Weights of a small GPT-style language model, trained from scratch on English Wikipedia: 9 layers.
Each number is 128 + 24 x the weight over its row's rms, rounded and kept within 0 to 255. Layers, rows and columns count from 0. Numbers have three digits each. The size before them is the row's rms in percent of the matrix's.

# up: layer 5 MLP up, 1536x384, rms 0.128, rows 1285-1351, columns 192-255
# down: layer 5 MLP down (transposed), 1536x384, rms 0.123, rows 1285-1351, columns 192-255
# gate: layer 5 MLP gate, 1536x384, rms 0.12, rows 1286-1351, columns 192-255
up1285 088:125118146155101163174130153136114146123173108177154144077143121113127112136110138109125085113086094137133075129173128168109091138101148111165093157097146181115117135143103138101135127122124119
down1285 094:099118105104122146140140171125154132051108152099140115121097106111104109109152083144135103103114138142141137174140095172088119115145105125115099123110131164137067140147129145101131100146164147
gate1286 103:126140146127124095125122103185124104128109152105125136108135154149198139104122119113150143113110086126150158138091124101146140115118133163078168172135134152166106125145150146135118108171164116
up1286 107:106101146116139145149116112146159098156110128159163158130163148113133113166113113118154138134141086092118165148117149136138136109125136069122164181139130114167169117092147139109150119102102060
down1286 106:125124133139170140134090124088125147124110141193122141136122083123164125136151119140118137114142129121155122111161083148179137146132118142189099114142144124150126094117110116106136131161175127
gate1287 093:136103138162147073097136128132145142135103115143120132098087108135090118155160075150111127122109126165177065126120120125096148121107112137144111122151153100124119134137090125152127151154126130
up1287 101:105090116128117116068137125096152104152106118138145103099129118106133094096189127138131134105084151142189156122088121093094119123134116093105144135103082140140144123127095126166131151129173127
down1287 099:138088084138132080098141126126112071123119116113167117112091157155147123101161109096169090095083126139088134108124074119105182130125091097103120092095126126161149131151093095127122101092167105
gate1288 078:076143168160072129095107142133127138136133108122135105139154156111093185105125104158151133148182128131155144119205089159146178126109136144132113139109139120137085118093116097140122089091155163
up1288 076:078117137126111144063097116123166143141165143161105140075151085160128128176187104135112062115121112153104155167132104119147142161125164144121150164096123124109139124102158092116124161103125109
down1288 074:143171143135124113148148124132071123140107118092071103159114127108138097134115145120132180141131143099103127104135208134133160099143087134135121111112110115138133123151128164139144129105141139
gate1289 097:127082117099151179124098098125109105189147125133149126130145093102104119126141124165195119155143094159106118135109115117121113139161154098080139133137099114133135127128168155140105154122154194
up1289 096:110072135123123116123118130110084127157165110125101094150141100141120156125123122123124114126150110149112163159128089120100147097107107159156114129088146145163097120167134124094151172073148155
down1289 096:121093149131146141082106144110101110103129140182132121127167128107150093161141169131127163132103171096125166103146167110149085140131142137106151101137128145159152130102146152132138142147177129
gate1290 102:116174128142124114112130118145110087147130150131100151125109114114163192145142167116126134123113159152131098151123135114133137087127093113142142153109084153083130102135144185108091189134090156
up1290 098:142076136180097113151155133116141148104115127129134132154145104126118130106130120190126149117129057108071140114123128160150114134126107149155146111175142128153110128099145112163165127169167126
down1290 096:135119114162166092121141095146062149120140128140126116122128145179162139113126127090109120124131130127097097130124213167155112137145088128120130138118145112103145104128167120118164132126142144
gate1291 102:109126123131131112143143122172120171116142100156148124128125137120125076120113128186105156146160095106105133167164137181138119110152096117153103128132161123155145134112107114117096139113113074
up1291 105:139114119094123118124087135140138116134143154150151121145131098140166118099139120164100135175098148129151075142093152129165138108142146130147086128116122141125123113131165146120130152131098108
down1291 102:132118133116110135148135116114105110116110128129081148130104117140129100136143100116134166142113110136063149145102073096125197116103142145114180143138123149092100048148107134118105115129140080
gate1292 108:140137117111123145125120101131094127106128144145115121168113179132172101080134132081094136120100135144144141160144160166129096144119106137092121150155169094133160118159141124135132131089099126
up1292 115:122125119103149110118130139160127108109094108114119140121120117153159135096085178094110106096143162163125145148128143173111165129130105150138094127151107169110070095142133116148108146164112117
down1292 111:128139117097139108138103133134126123091127090100080126094111122143187110140145137081135124123085138117126118140124188125094128139127146106132117110168094136138120124099128121132155102164148109
gate1293 098:110100146101047147124144149130103115140116120107138105141155116097102155100155138148155095107128081168131154089136110155114096132163153104099160149100147127119103161142079133154149134180131152
up1293 096:106073140159136146130106129095125124142106142154144093130113132105113123152145146190104097137134146130170162177183159145168117120119112106121152143139129116123117127130156117107124141182123148
down1293 093:111155136152094149123122131135118101161139164121097145082162091156145127123166113139156104118131132148123105134105122106069144131126158144115130110128095118111148123191139122113115148120150142
gate1294 100:115074139133128129128153077161143141138177158120126129115124123140124118074139116102128171083126135098129124150122145097108111135111174118123083149122121104144120156138137117118122154172105124
up1294 104:117125134118097137146133121129114153149138146113190125110130133124098109154105114100112085156151112147143157117128104121126124163145104148141170147103080164113109146122122138146108136085122100
down1294 101:152138161109109127156132164146108120113076120121122176111143142091143186154125158135148159145114152129127120096098159119113137123106088099082120137122136127115100140105103126066150135137125116
gate1295 083:119069123134148148094117141126177183103142158142101121159106133122074128148114160121133093109118118100089143135127089111116145122122153118111113200109108074150107087109103118176142141138147110
up1295 077:100112157128101150106154140122127089139117151118088164140113184136122119175130114121175138150104092083115114129075080182136140117094134128176108084129110138075146125152124126125083133166142138
down1295 080:131094142127155102151119106143126146110143107110148107139147114113122109109095108145137118137174162132109103146161095123138101124123133135105155168118149107180123127138111129151159172105121147
gate1296 093:122105091112129102095153128097168163118151106128073157119102125118176139112159127137144141121207168154160115134097146124099133162150140142146139125146080124083175104077158113143186129125150122
up1296 089:160104140143129155079146140112113163142147128125125105134161153137111164112065102126156099112106134153112090137142152138093169117145145120183152142159076133121109137077132116124143124178158089
down1296 095:121111100129138146134121106129132158134095161152118142084087129152121151133140158145139098166123091151095091185119113140134154081129123147143121141128112124159115102124107137120120074069096119
gate1297 099:135137119173116106160164136141135128120136162126145121141094152138111105139144131120120156132111144152178101133115156111121124121110158145107150172114158113099143120153128092136134148152152135
up1297 102:106124184160148142117148098150110158130167145113111137142152123162129121101177158140129157143154166148132131115068115105129140136183162109126143173097130138136116098181151160136117136145119101
down1297 105:108119117166104133122074163174123145149110154134139136102148137181100089135107106147134128097188138151093117091119126122161127167146138139110158193140154111126100123151143142097118123105112136
gate1298 107:135148126137131140119114106152146136135107157137170095130074138154111146104099091111104151079134119148142136114123158187110130102125089150121111130142165090098105099157084126147113114134104166
up1298 102:135136177083113108164155122132133154129116119152123131140105151132120122138156168069103127132108094138122156128134107153131124138123139158131132155147111106118120106154114111102154127140179106
down1298 108:136149097131149165122137167125145141151117122144164119131128146130133109122161108088088147132123122093161136146126082167153154104087163125144054133152077096112135128125114134114152077122125139
gate1299 102:131171107109130083089124151135140148140153105087165120158130151124149130095152141141118133148091157128105105160164164145153073156165094098162143123101111131099109157128124111161132151131138115
up1299 104:121115182124117128119119096079108090110130131124136144101136126140155136169114154091156120074124111134112170166150114149127207151109167124081147124104102163148153138131103131111110115147132130
down1299 107:112146082120115146120144105133159126123129106049129157103139159140070151112136127076113137112146136102091152169138183148107126158140130167120128139112100134130105101088123107134133140142119082
gate1300 109:146082151146143141114125136136142134112115138117142120158109108128106101102110124146111162110121125136150160111114156171169155135109125118060090105126126095106124142129116107105090126114112140
up1300 108:129112125108138146143136110103111135116115089121129122140125125078142117123113162160143110145102106124141107147132155124146147140131101171082106137075092076113120130112109161149121102081137129
down1300 109:131146137077125103133113094148063112129137092128099094138153183134130147142099170154161152115137108105139122118075084121139133106107166123138135139155119118137133140142096134135129126140122113
gate1301 103:109079147139110056102130182159149106112162149094126180094136120107094160136141138145105145149118127131128115120141171158141101137171154106103113111111100114113117128088141121136091134139126154
up1301 106:079168148090149160144166142114114140088115149151118114159147131136102116143152110134139077153147140136118107136151163078123114122144165151079104119183142143153149155113141132079131126081139129
down1301 102:153133078159143149142165112123062129139143119119105109146130105116146113110136106110132118135118137160126135126102164172095091149133134106095136112127066124125134133112140178130159107103107123
gate1302 099:148073148108138114182115078168107131132138154125119087140126151144116141085150094130147130162165107133171108176167127182126119141128117120112136130151153118155117116120133127147146118131087159
up1302 100:143135103161108129126135132135129137120132116095131108111171102094133138124101153111084115086094142137088187117137077144134138161144174134128106163164098095121113131095094152098136137144156116
down1302 102:115138139114105161133100120123139125128149115095140136116154138127134148130113120121145132113115104146083157127147141152145183126124128142172117103137155133108134126124119119111127148120142114
gate1303 101:153113134109137139138127145207107126121076138118131137117145139134136095098104096159141167171150120158144119114175201138150140097097152139131084112118154122140168108101152156139075150153115115
up1303 096:150144126167121142081125186134146139103147145133122106163159100160078147144149166098156128158110131140163144125061120136063103153142161133083130144115138082108121130126141104165146124109173100
down1303 093:089132098146076163101121160081088114120140138096170137136083077141127132132121130146146146168108136136166128107150095083149134126139092123133133140136117149130120131136142119127119100104103105
gate1304 102:125113089157068140128141113078111122116140123099122164096146103165099109111157097166128099191110126157153136184139170119135126140124119144139118143094129135116106118132103085126110160117128154
up1304 109:115114161127143143114130182145162145100124162149134116099077143137187097111120125120104170072144125137129166086099128165139183070147160112159137145142104148118114190188108187127145065158102095
down1304 104:131129131135135124149102142097077146108131152117102061123130128181120094148146148100117171084107149112112155102110146111144138124165135155146129137141133150116145124151135146139148125074136137
gate1305 097:180135146164157104120176102165110106139148136103096091152140156146113154175124081153138106141120151148109147106091142117115146150105172111132132118117078136163114089135133144149126145120136129
up1305 093:132118114130161116122116095155103147107152138124100104139142107132144135160143163128139160152115139177100083131124114107099132089093144114135125120155140136183118108138160161201158134167133130
down1305 092:148101159135103138134135185109094121147126116160133169162118157163153111114119129117119146113151154133085099174131176158167071137145112116113121129132107106118112117137152110136177082161145126
gate1306 092:146111095133108135117097102174126119104155158116114131141120143155128112108124115124131134117137083113148167095121138137187158129117097113146117142166106110108143108149070095112130152059155105
up1306 096:126072098148130163099109096131136141118156118074113135131156084144117106138142092166116156088179140110137161093118129143137089109142120138102145132109160151119160141102118079142175099145139112
down1306 098:161130135126141106142163107117132138105127114135136111112108134126147130107129131123114143166146084133093150126113174148189128120151143165147116123130103114066170144128049120121125102125125113
gate1307 103:152140127126100089124113144142131094125093106148139123137105096134112136129156129115154097124122116115158102183194136141093119135166144107150141082092151103113121128136071112155093115142140095
up1307 105:111130136112165139151112144099142100146155125148106159105133155120124100125116163096129122142173130114137120141105144167109142134121144119114162130134147214094116152081161104127129120101099157
down1307 106:132160160119131165146134097082103139116086104085103149115123135150114122147168119130136163157140192115156091104087168093121143156095126123079144150133106077115133145104147146084115141130133111
gate1308 091:175130151158102111137061072130135172121160136140116168135154121098109114093119118154129106104179126169127155097124145135156157126101139138147100113114142116127173141127113089118124124168087137
up1308 088:137106135122160139101163148160124139148113160148130090118116089112115119151110110110091139122093129122079124142130168137093131146147113132119163168120121096116125120144133117127128056095139105
down1308 092:126164129166143149126119082111117134108141141138132121121148145078091152135157139137152111123101106124144144119172121147146121146105089140134137143128117139148100126113194117134151110106135156
gate1309 107:176138132090139124094111145117156140128106136132095112110120105116159190147149107148140140118111117144123122154134161084185166122183109167158142130135125090114064156123115117115117096090110144
up1309 105:147158092125146117144063114108158131137118152142159135144119128126138172173113127118151150149101107112128111149116165111164150146131148157152131093120159081105115089144148152110161086171137148
down1309 108:115132117152143129146133149106136100133114117140108122133156096142167097143123109196142112085116134105145170135155059118146149135130125165133167119132112123118102106100146103142145141176125134
gate1310 104:120160084138128149127106128133100093126114146103171139132156100140119139134111139143126128134128131165141115186133158172117131132157095178132108133119112085105093123080135164159136165086126090
up1310 105:086107096075142176150128173164120125129105111156147164115134112118075151103111125089185119143118122156152119124108150163090102132114101089157128096174152149152129151141112124126156137155179088
down1310 104:188168147098126125115139130109118118135158115129082107146105144101116148120113128175121101125108111084126130088149163137103152139121144162069131161094158155109127144150118108108154142131161114
gate1311 103:161135150119145123139150109141171126131127127106133168162128135165129100150125124133118132097160085163109122090152126138139103138126173103125074114129111154136112148145141139140142098120110103
up1311 101:155126125138117086140076178115141137149148141107157113137119145125153139146169125128120128161116120065112128151117134196164125135140131095152132184120106153136102151136104112106156141142111112
down1311 103:161155120156094128158125123112081201139109158087110094127125085093134158171163126121145156125096110137123139141100105097174122116121126132125119140127138140126142117080144165124075137104128126
gate1312 100:151137160112150087136134140130178132137181069150130128103142126153152116127156138131132108124143154140114129099133140139162121161080109127121107154119105123133129133167181126085118141155149103
up1312 105:115141058114104145100096120139104138108104111158152109142158113132161116116147128131074127126099089140096128108136133138132158109152109133155120113113127167129104114143149111103156112119113169
down1312 102:118149123123089136094147189129172218135106120089121110093164137173134137110168111090178152137165103125130127127158116120121144104102108128178114127108144124145111121167121142130119157115168159
gate1313 084:095108138160150094131132161134078119113176134134105089124133118107164133107117125098094149116170141090104147140086118106116160165151169145117177131079128105129095124084108097143107144135129102
up1313 083:131152142124131169142141113120140127177087083153107143130136143110150112084089115110149152112123151129126150138136168113089129107102068090117129143132163108143154181143092161130140122103134132
down1313 074:088127139172102151121104167147115188129185153094112166111115171127135133161136107162129128074150137126148090108134155154104104166141144118131117107104089131106130074165124136148097086137163126
gate1314 090:114125097144107159121085131097099134121180119130148093142154145127109143127151133136165089136127144103165121153167105103128116141160117145141130125159123129087154180162159152154140139096129124
up1314 092:118148087142097131166159119126118100121125115124153118142116127137105107158120107139137106087151114080098143139100172114113107134095151126200138139126150131172127124134118136160076113088179146
down1314 089:107164132153164109124170148175152103134157136120091166111136097130114143126131148148129162146139126145133158116127088111141157108138108123117126128126140149134131120135152138128178101181092101
gate1315 105:185070125130153112115137163146139147077127162143109105113129167146154121091120127137158148159121133082126132126122139129133143044100179144116112148126101128104106122127091116096109145099135138
up1315 100:134128138123134147149108147139117157117118140136130115130131108133150142106124165138140094148118138089098161137132117094137073117133160162132144141105137126121145147149116106117159144119065099
down1315 102:106140150162152151151169134142124162155130163117112100135161145133119122151139102139112065107136125102121124125131117075125137120136123101122104142130111139165149124084143091106114134122131116
gate1316 104:121158108101121134138087087113163159110118155119085113179127138183141170128142141099086076123141099134174151121111162145091155125111119104144117121121109147174134122113137097148102165109103110
up1316 107:163125115173078143144149153155140153143095112153100130150124126128160110114122136172128122141172191113112110113121114100128129121117126142114115148135162132122093136114095114144124099122137118
down1316 107:147141123152104142132146133156114133132140109079129130128114090152125186103140096147130131159137130157065122142109153125137119135126134138173147105148161173133098129111095134156122160134126172
gate1317 093:145160119188134102145133120153123138155096124084099160145141112132121138138163116145110129109102160098098088089100151138122157140107153123132074151121137169154149126123136109115166116155134140
up1317 095:150116122117131126173159118111122176112108157129129103105150107138106118126109145109130121142154122100114106087119141149087087131120099095128103145176103134136056103143129115170150127156131136
down1317 100:141146135085148083143097128069116139094146143090113145145116160128114132111150151133127105080157136119106143160183181100129156143119142123135104139123118104133088135136146122092097115084122141
gate1318 103:164126183118125114076153124164150147162145116116116103090116136123135133091141141101136137141161108152093133112078156155147114139126116120134109100122090116127121122140118127121141118158143127
up1318 104:125144126138079128128133076137114128152143147125121173151135109134149120092144109110108098134183131115123074109098129134148114127122116179159107183167129125148141104156124140117133109158140102
down1318 104:106134091087154131114157114132143131127148125132125121134125106138146142152097113111111104137061102137139110137198098151108118105145142159111138159152173104111142116202116161114138129105102135
gate1319 082:155101131164100110066149163125171108115108099161112110146157097127120091077161145159139124139114137163110148147085143136112125122162116127124140186131090124126145115094133164090112132153079198
up1319 078:095141057161112092099149100145127115136172139148093113086126108130073089194106132135134149131125114141112155116158126133186149066135147101074107088102179088110130147148118113146152068119110119
down1319 071:143099094124121156162135141114131160131122143107130126132126134115152153177138097113097110159132099136174144080078126175159118125140154104146078112133123133100117120125122149095108140124157091
gate1320 106:108099117146136127144175132121102129113101140143118136164145134141144127110162124155141143136179102092128133122104144114145130103146127100165148119100142156130136136162169104156149089097074097
up1320 100:145130124140129099140161138113138087151140127140136115121126152128106113120150096112142130159110154156145125126109100154130142164120133165106079123119079109191131143133096155134114131091097086
down1320 101:129114122219110105133124140096130089110129168103115090125165135129129087154136141106131132078101148154113103151117098122146174109130153113095104137138107143142159132140125113137127129107080124
gate1321 103:145173091157142089080149105106105152135110105138136110215137096152135100137097121124163088084126101123141112146133127128105146168140122160139154112148131154125162124132143156126130119121174085
up1321 102:130141127107142106122109126118096132148129065095104120149136153142140186152139121129134159117154070118128102142115181079121116154139154155117198132145113134108123125145115123112139099144164167
down1321 105:136112107087144120094108126128136140140126128104107109126118137104088136152085155119151140111139118121091127137135120111097133132075152113108136126153091129143126112152083109156102123115098099
gate1322 090:174127112115110128116147091121117163137146158144141126098143117163098135115190140141159121134145113111087110129168151125114110137153099082136119157110155127141126108107150132150128098115192158
up1322 089:076132107143107126125147155181120147112134107138116118121070090113131149120094163128103075098142100100109139098110091114118103139108166129153144063100107089122108118108179122138111094111102115
down1322 090:104124170096147146184115088120099162122146171131149125136139182154103108160174116152121136120149137176147152150107098113173133097120146134142115127100138104125181140126135116104120156088100162
gate1323 100:143124112136137121126150097109142088073136096102129142146110133165136095123117118113148144126139117158164146190131106116128145133134117115129095135095144135108096115119144126170134108115158088
up1323 096:113119139097108151180124124129147170124130136143151148146127091122112141152146139109113159119115105147076139091144132114082150135089112138122112140102138131119107127116146117146120147131097121
down1323 096:115118156092100098122185152144088126146115115098125132125149108130072120125108107171102116152175173115125151137115146134118096138131111115133128151140124125095112130105129083166116130119104115
gate1324 102:125177124153106149168130129154106149142160123095119144100116130101083127126107098144151095123155117162134154121111172087129137149147110164146168101163105159125157110089115118125174136142156124
up1324 104:121116128092109105118130147114126094168102116125142182126139111086156104123104177160155139132180143098147137139124140163059142164116123115118153087167093154149118147094096154072118106150133115
down1324 103:158123117121128146165135144141127119110105114122164128104149136115086146133115086152161148122116087111133136110089164131148141134108164139125106177101176110128103105093152160100128181193081111
gate1325 104:158094099084151133145098117134077120137128103122107145121128106167156142114133090136106130165141122140130150109104111115121089142126124097088143092111130163089140176120135132117132145160139091
up1325 105:110129149114137124113140130156102104128085130141137158077134173191124139102124133127113122084136139107117162125137167119114095140168100145110070087092115121146142127126128130082157119108139131
down1325 107:147120119136137144119109111118081094191117131145119130125081135139133135107139098155115128076166107124184114106100118176125104162137097125124163094065151140134121128152124153143108147123119173
gate1326 090:178140091092144162127133102086138109140120117192154117137095135139138124158124149097138047139129168128128130119131113151156075116126142136149117122139167156129109117088087088109113125128121130
up1326 089:112129126148158101105121130126115125125114110096153155134139139137154104134109122133105143116114143116087135141098149136121135180104143161121137162125120128113153119157142133121149138127145140
down1326 085:130200149148124160131118126115145127134130188157072161101173118079140165155144139161143154143130110167126121132112121125155107178140121157091174117132090145108121124149145126128111174094150115
gate1327 102:170150117120140109123142143144087126153087155124171135108157158084129104153100122096129131151104112177113137129120133076137171117134149119136143109121149115086156161100107142154115058106111145
up1327 100:129117125171121079125145145087166103153116161132088170087154123127167109128158101112123114144102180129128173108108140105117139136102075132137128160115102102115095138108150134117118136154154139
down1327 103:113104059147101148091179154108154200121141110108105129143049119138128110118131122160119145167106106105145137092149116098146147106088122101147114156162155154147115103133122142110139075125135115
gate1328 084:163155120169132090106126125084158103149136133120103096171168111108138123141140105158099126144104156120174111172112100142096101163124100120119086113136151128127119117137114109111154139175165167
up1328 084:154099127116126126116153147155127147133130099105127137112126101152102162115157168126135088108148132133092092110153141137153156102110159151129128110154101148157095110148159120106122109101094131
down1328 084:124145128160126126126129129135153142159128087145109180156144191145157115152135094134116097106104143164148155145149125120129107121116137142133099198145139091100129151157152084121111100144124098
gate1329 102:099132122124133151093087123139130110129183125154135120098165141128145116124140124096129118139135146111118106168169089111144124133145121125093119112127141120126100122133111158107134107087162131
up1329 097:130119082120129082169154105166157149169131122163123137138117106122105102154090104131120082124089140102135135117146080130161154137163119169142104166156134132119070121129115134143140112140155157
down1329 102:155144151124140101123132167121128160149152159111110112123093110107152117140115155111109156154118147129143062096177127162118138115125090100146154138115091137134123150083131145131129135172097141
gate1330 100:156119089152095091124105104153121146135127094109084074121186158129125135114148108143083124130124161118149088120140171132103137114141089123113143100086124116144106116150100144143147113151101149
up1330 100:138141139098121142115097128150125114120124163100096183118095126148162146107116116172139090128105129109120163094172147159165109138099127107124157164114128144140122149132094167123130120142116210
down1330 100:162147092173137096129159127139143144115122157102135167133143126095107119120132126131076086114089132128098126088119115149149144139169138149078144160129132141105142138148147115134087112129165103
gate1331 106:093114106091149122100140088146063153113133142118122108150149089129161146127135121087097125162136132150159101112168165121118103117102125116155134168134102121172117116123134148101159139087122098
up1331 108:132129139121140093112127107135156117156109175128126147101119145147130103157107107161115107158135170120140128129125139088099095110104135138122097139112115141127118102128146125106120141116114144
down1331 110:132113173146140148147142120133131159122139159140178117120129134167102091121128141150120138132162139094136129141121144088111110124134155154119131107085144140118124101122192174138103131130148149
gate1332 099:121133106141134100127151139148116137156120090129122132173144117121112146127177151115118108110114130125141112140123175097147129107126125111092136126104140088142086167080117138127139115123125137
up1332 099:118111123145100118142088127118158145152099097140101119128110116161110196105108145120126138070076102163125109140129114089152167131095107154155130138067153106126118100166127162113168116122153105
down1332 100:122131167170151115161115143106149131121156137150135158108117112108156119142157118091095137143079168132106112085092100127112147119161135103099117103159145114124129155116150152126140144144119133
gate1333 100:140124158161149097104140100084071089111172115122154143089093108150131123130110101123161125093122062116113105134113134100129152126118158145080146098082163117139136087091150155127157115101145098
up1333 100:081162096140134111095119131146117127173134127184123105133109118120134103147136176162106144093124140134149121139123109106105069114134100098102138172117086091146090168167166096097114151150102143
down1333 099:148137144128147149142116115137142149180129129152116164132143123084117124129127111132098112139100171109118152149147202170139111151167130146110130117126104107130109150131104138112176175148142156
gate1334 098:134106136132178084120096106123138143144143143111120125131141164109108143145129121141139106127127157162121121123139109133079107150070114173114116111213142117145091122181128141110120121093159101
up1334 096:155120082152106145093096124141136163154057142139141142122150096119165163091158149128135061127133106163098130157105145161120103138151059092091106132143171177129159091138104100122130161068121110
down1334 100:157154134116101132129173151119166132139119105094132114084156143144156077150111134138113142100138125129109146171135146120172120159111126152167104141107102136122162133131118100148111145112101108
gate1335 092:140151101139117147104114109107141147140090190112163109107123100123127141133116135178159135130094094122117049143114129118115085124166112111127136128121147168080162120133158140118127115142173128
up1335 094:158182109150135116109131120132150134099130164156136129124105104146153125118108104174135108131122115131139055137075162105136125104151139170125139102120123179090124130142153155117067103147130105
down1335 094:112121126108108116105140116126127154102138116150134120140150123142115153155117138137114084115123155078146120108133069094113142144139134144113125127139120094128162122123133123126086158145122112
gate1336 106:149119152155118080095147123120104165145127159142150116108094141150153127102129084130123134133083122122165126132139128146114120124128143129161104124144148089146140134157154131125130128137159096
up1336 102:157109155156153154143122155163141140092115162148098156095116113132111114152175136136129170106135168127166118136168106118152083142122161156139125096125110123106144148134134122146126130138141101
down1336 100:121145145145151148097141101095126133147156136174116126128142145168139145145173110125115136125179132115146118080112109138133124138164153104139182169113154133120162111134119120095145154111138096
gate1337 100:134089129164159133105184147074112109089147172133144129121176173118119146165126106116169124143138092131109122148101130106157113113152159146137128094124160117159104141120144106129125124113088136
up1337 100:110121117132181112118136168092131117106145136118100091169115117126102130098112139115087147137158146151144145125118124175125084099124126142115105120138150068147077113147105091112169141114101101
down1337 099:145165143099104128120166117145110084109151087137128168125103106125129120140130108104134121131163136091128168114169092139147135121095126074156161145124165138132104112129112086067119135088118138
gate1338 093:148127138115116128155104157148114138130109129131103093141145116087134160120103175112136121168113125135156111074109177122149122111129115125107154153118137098140158120173125110151070120157143134
up1338 092:128102109108132138144115158113149137156098182172110162132128143108115145158114130156106148130133098126146097111184128132079133138141150110106132144132139150124157160128132122111144108111121133
down1338 098:120131159093113140129172142110160173131130138110118110174113191163161157152110139122146116088096131154097170098128174111143117130123119126137129133105153125106128143138133126112156207103132122
gate1339 096:163135158074160151125143148141154136117120100108108149141122130159106164096100142092112095119169128115102143126144133130124086128145099166105150149158089094104079127132126131120158160149121113
up1339 100:126124141098123145121139074112121161145141137115142145106127158176123068111138141190133129124148156139159115150141165160141154127115108134146164093132122134132132158060125160169145115114170144
down1339 103:118129123073114095140151163142120149120137131094161128108116150147114136145112131133144112110125127109131141136146156170119104129133133123159133104116089159099199127136104117120098125136150088
gate1340 105:132106108138112157145125132132162153168132140164116141106103185116089125161101146093113122166105071114156118139084137144117095142145130137152101170163157120122141121164115142116112081160144115
up1340 101:096084115136180159130121212121139135128114124122128120144125099147153098151107075142142167155112071124100107136155145123118177149145131061122143125144140160136123100124115127118116146153137108
down1340 099:091165134115122101141140186118115175103107152135114134106143144111108146111139114131136137105120102134176102130157153131133100124131119101067102101129109137142164123155137080107137117112095152
gate1341 088:151135100147127120136097079129134151109159113146153100140082105146116138132132153142144109162157120119133117134128058119138091119141168121115136120108139137114163142135116142145141167081153090
up1341 085:176136107124130070121163097164119120148158121110153069128131079116147171126131129157126100128156123111137139142093040125161105096127118144101132133104124139110171150142090151150108152137137102
down1341 076:103108174093145114127071179118141122103123161138117139185129108124127090125096106083156094111076162125135141090122067130092132158099109127172135115159134126132099138110141150134145096130083166
gate1342 103:146139167137114117077113138169135150113136143149126195168142128123160124126122106130128127101143116134134083163054154084097127149137137124110148117134112131131112116116123102106124104126147091
up1342 107:169112086150135114142145099120132088128111096122151116119188135132140135137117091138165106095157105123144120114125148131101070121124107148143091134157136130110102136114134120161144147131126125
down1342 107:074092108149147146132104159119110105138134140126130141103107109120115150093080139150147117106134099097144146136170123101121170147124096121160133141117185167144093090133145090160133142121142109
gate1343 093:119126123101151149131140091144136111097087116126116140129142131088100127138121104120125133114128134148146150112111082104119096127097140124136146149118141127094106081178154104131108128116111165
up1343 093:162171155153118100149131105139105188130131130097110109127138108147151117152135136131141118141127164119115139146140111135138176092097078082154101132164145148138097124126136132132122155141122129
down1343 096:141135117115105107154120104129116098139122113114123172087115124083127109127097133154092183110150153123170119133150116121129100106164152106093125090125111148135145128125137105130124116135120081
gate1344 094:119119121140131142141091151122136158179144104143124147125106147107123145120196159107114171107123129079150162116098122137124175136172100098128115088136136108125115160122127136155140131069133083
up1344 094:124125136153150142140138137098173148144143138139138122106126131106098119145138175135140080094127121133172131146107109108148118159127112080109119093126165140091136153127084158090145085088126127
down1344 093:117128144123173109157142129121128122140156157124127133163122114097140106149150105069131140128135142159113113114149107092154168101184105142113180100123138129126123135134104147106144142123140144
gate1345 109:090112132116144160133126125112092111114080181137156104124106150107131144109133109131154164124132136141097123141119143129113149113110151121104124156130136106131154142099096125091126128146122098
up1345 102:144104094126146145166152150131134143102097146078140157113094158127141164119104118097160117124166110150099111158135109183086115128096119120164157116124128101179135130132121145086142133105068154
down1345 103:135176125114114157137100152091114129115147117134135130093146129101151080137150092067138154112105147119147108114115180120078110103136154081152145119140138104158146087103172106135126159087115124
gate1346 098:116077101075135167153138128151161127109134118138139111145157109131137138154148120158158132089126122136098145089151152163134130178116094155104130126121127143108145084148166140137149107142124116
up1346 099:145184133133119125086138130129139127105134099098093098084138112074132127120093147105116114129127150114157132137169082105141162167157099118152142096128139175127097164124092136170163140137106119
down1346 100:097125146121129161104086100128148118117128120158125148150195128139110105133119141146132118109147129136170150082132171145112142118133159087134164134135111091153087144149128153110099133116152124
gate1347 108:147131165169109104146144106134116142068196107137115151112108139136129100165140129072117112123127128133145098113120129130114123166153064122140130116124111144139116128129150127144182131127127130
up1347 104:114153084118147105154110137124152154113112159166115148119113094135143100145153116104113135140106108078124169066101140128118132124137140084131181148136108142132128120123137151114079143171081151
down1347 108:118121114117121118083124137101149089122135114098127155145104127099153163149164109098156176154109157146099138123183133147129137129113178099125109104190105106162119161124169156114120108124089120
gate1348 097:145079139142120092113141133160103141130088130146070118177088123118125138141165101093136135167086133119116118137152107143133117164086137136153108133099130118101114126111142147149139107108119146
up1348 100:091116132113134103120116194145117134129130129096102160114101167128115110112157099161102120130139151142138131137090108132071117131111131120146119134130113161105146174145127131152128099108070095
down1348 097:133127150140112123100114126134097090124126138121164146103132121093175130141165100108190106184119126140096173100095076111123165115136104130143151116142130144150115163109111146124169125134151143
gate1349 105:126101142103107128122115091130095132134117145132142149112135133125140139115146131128101132145167136172143150116135131120101123123082124150142178108169106148162127101128137144148135153112109130
up1349 109:129136149154098115135151120100140163153141126160119163131104083116149098123155135131163118148109149139130143088177099106152141159154140135147121103136118094123153090158151101137083122124098165
down1349 106:148141127120097079141107142134115092152135107117100113096128139157141113113087115116102124133156159079113133115137132149109127112055083097122117193135120115163099109122122116142089117127142165
gate1350 085:198130110171144113101106129146161140078179154124126130132127131084118137131102089139149112164127111067140121123099091129117154116144112131156101142150128092133119114120132119110161139130123113
up1350 080:125123124109134120088128131119183135099117119176106102149133105107146143147131169107107165143144142123125116111159135155110158114156096117125167104162119130176160128138089144121102083116142106
down1350 063:142133134102134151115114152097126147118129161136093170113129177139115136170108138164107140155139129124165133166109176167145112131103165146129111118098117129127154069134133090105142103122160122
gate1351 099:164117117146131099094107138121105127144074122144150162090144121142111120131163116118150123105188086156113095126110122090125131122173137135138144117072178126132139104131090138117146135113119151
up1351 099:143154139118089161122135158123107106154128107098115153107114133143107114119149100121107118111150110136105132177171088136119125155168095142146158120117147145095115134177194142118155137123175109
down1351 098:146164144163078129118154135140146092144119141159124126092141107142126101059130184163135119111146108116092126140125118137119131115107097153087140125156128109116103140098101114110111111124135143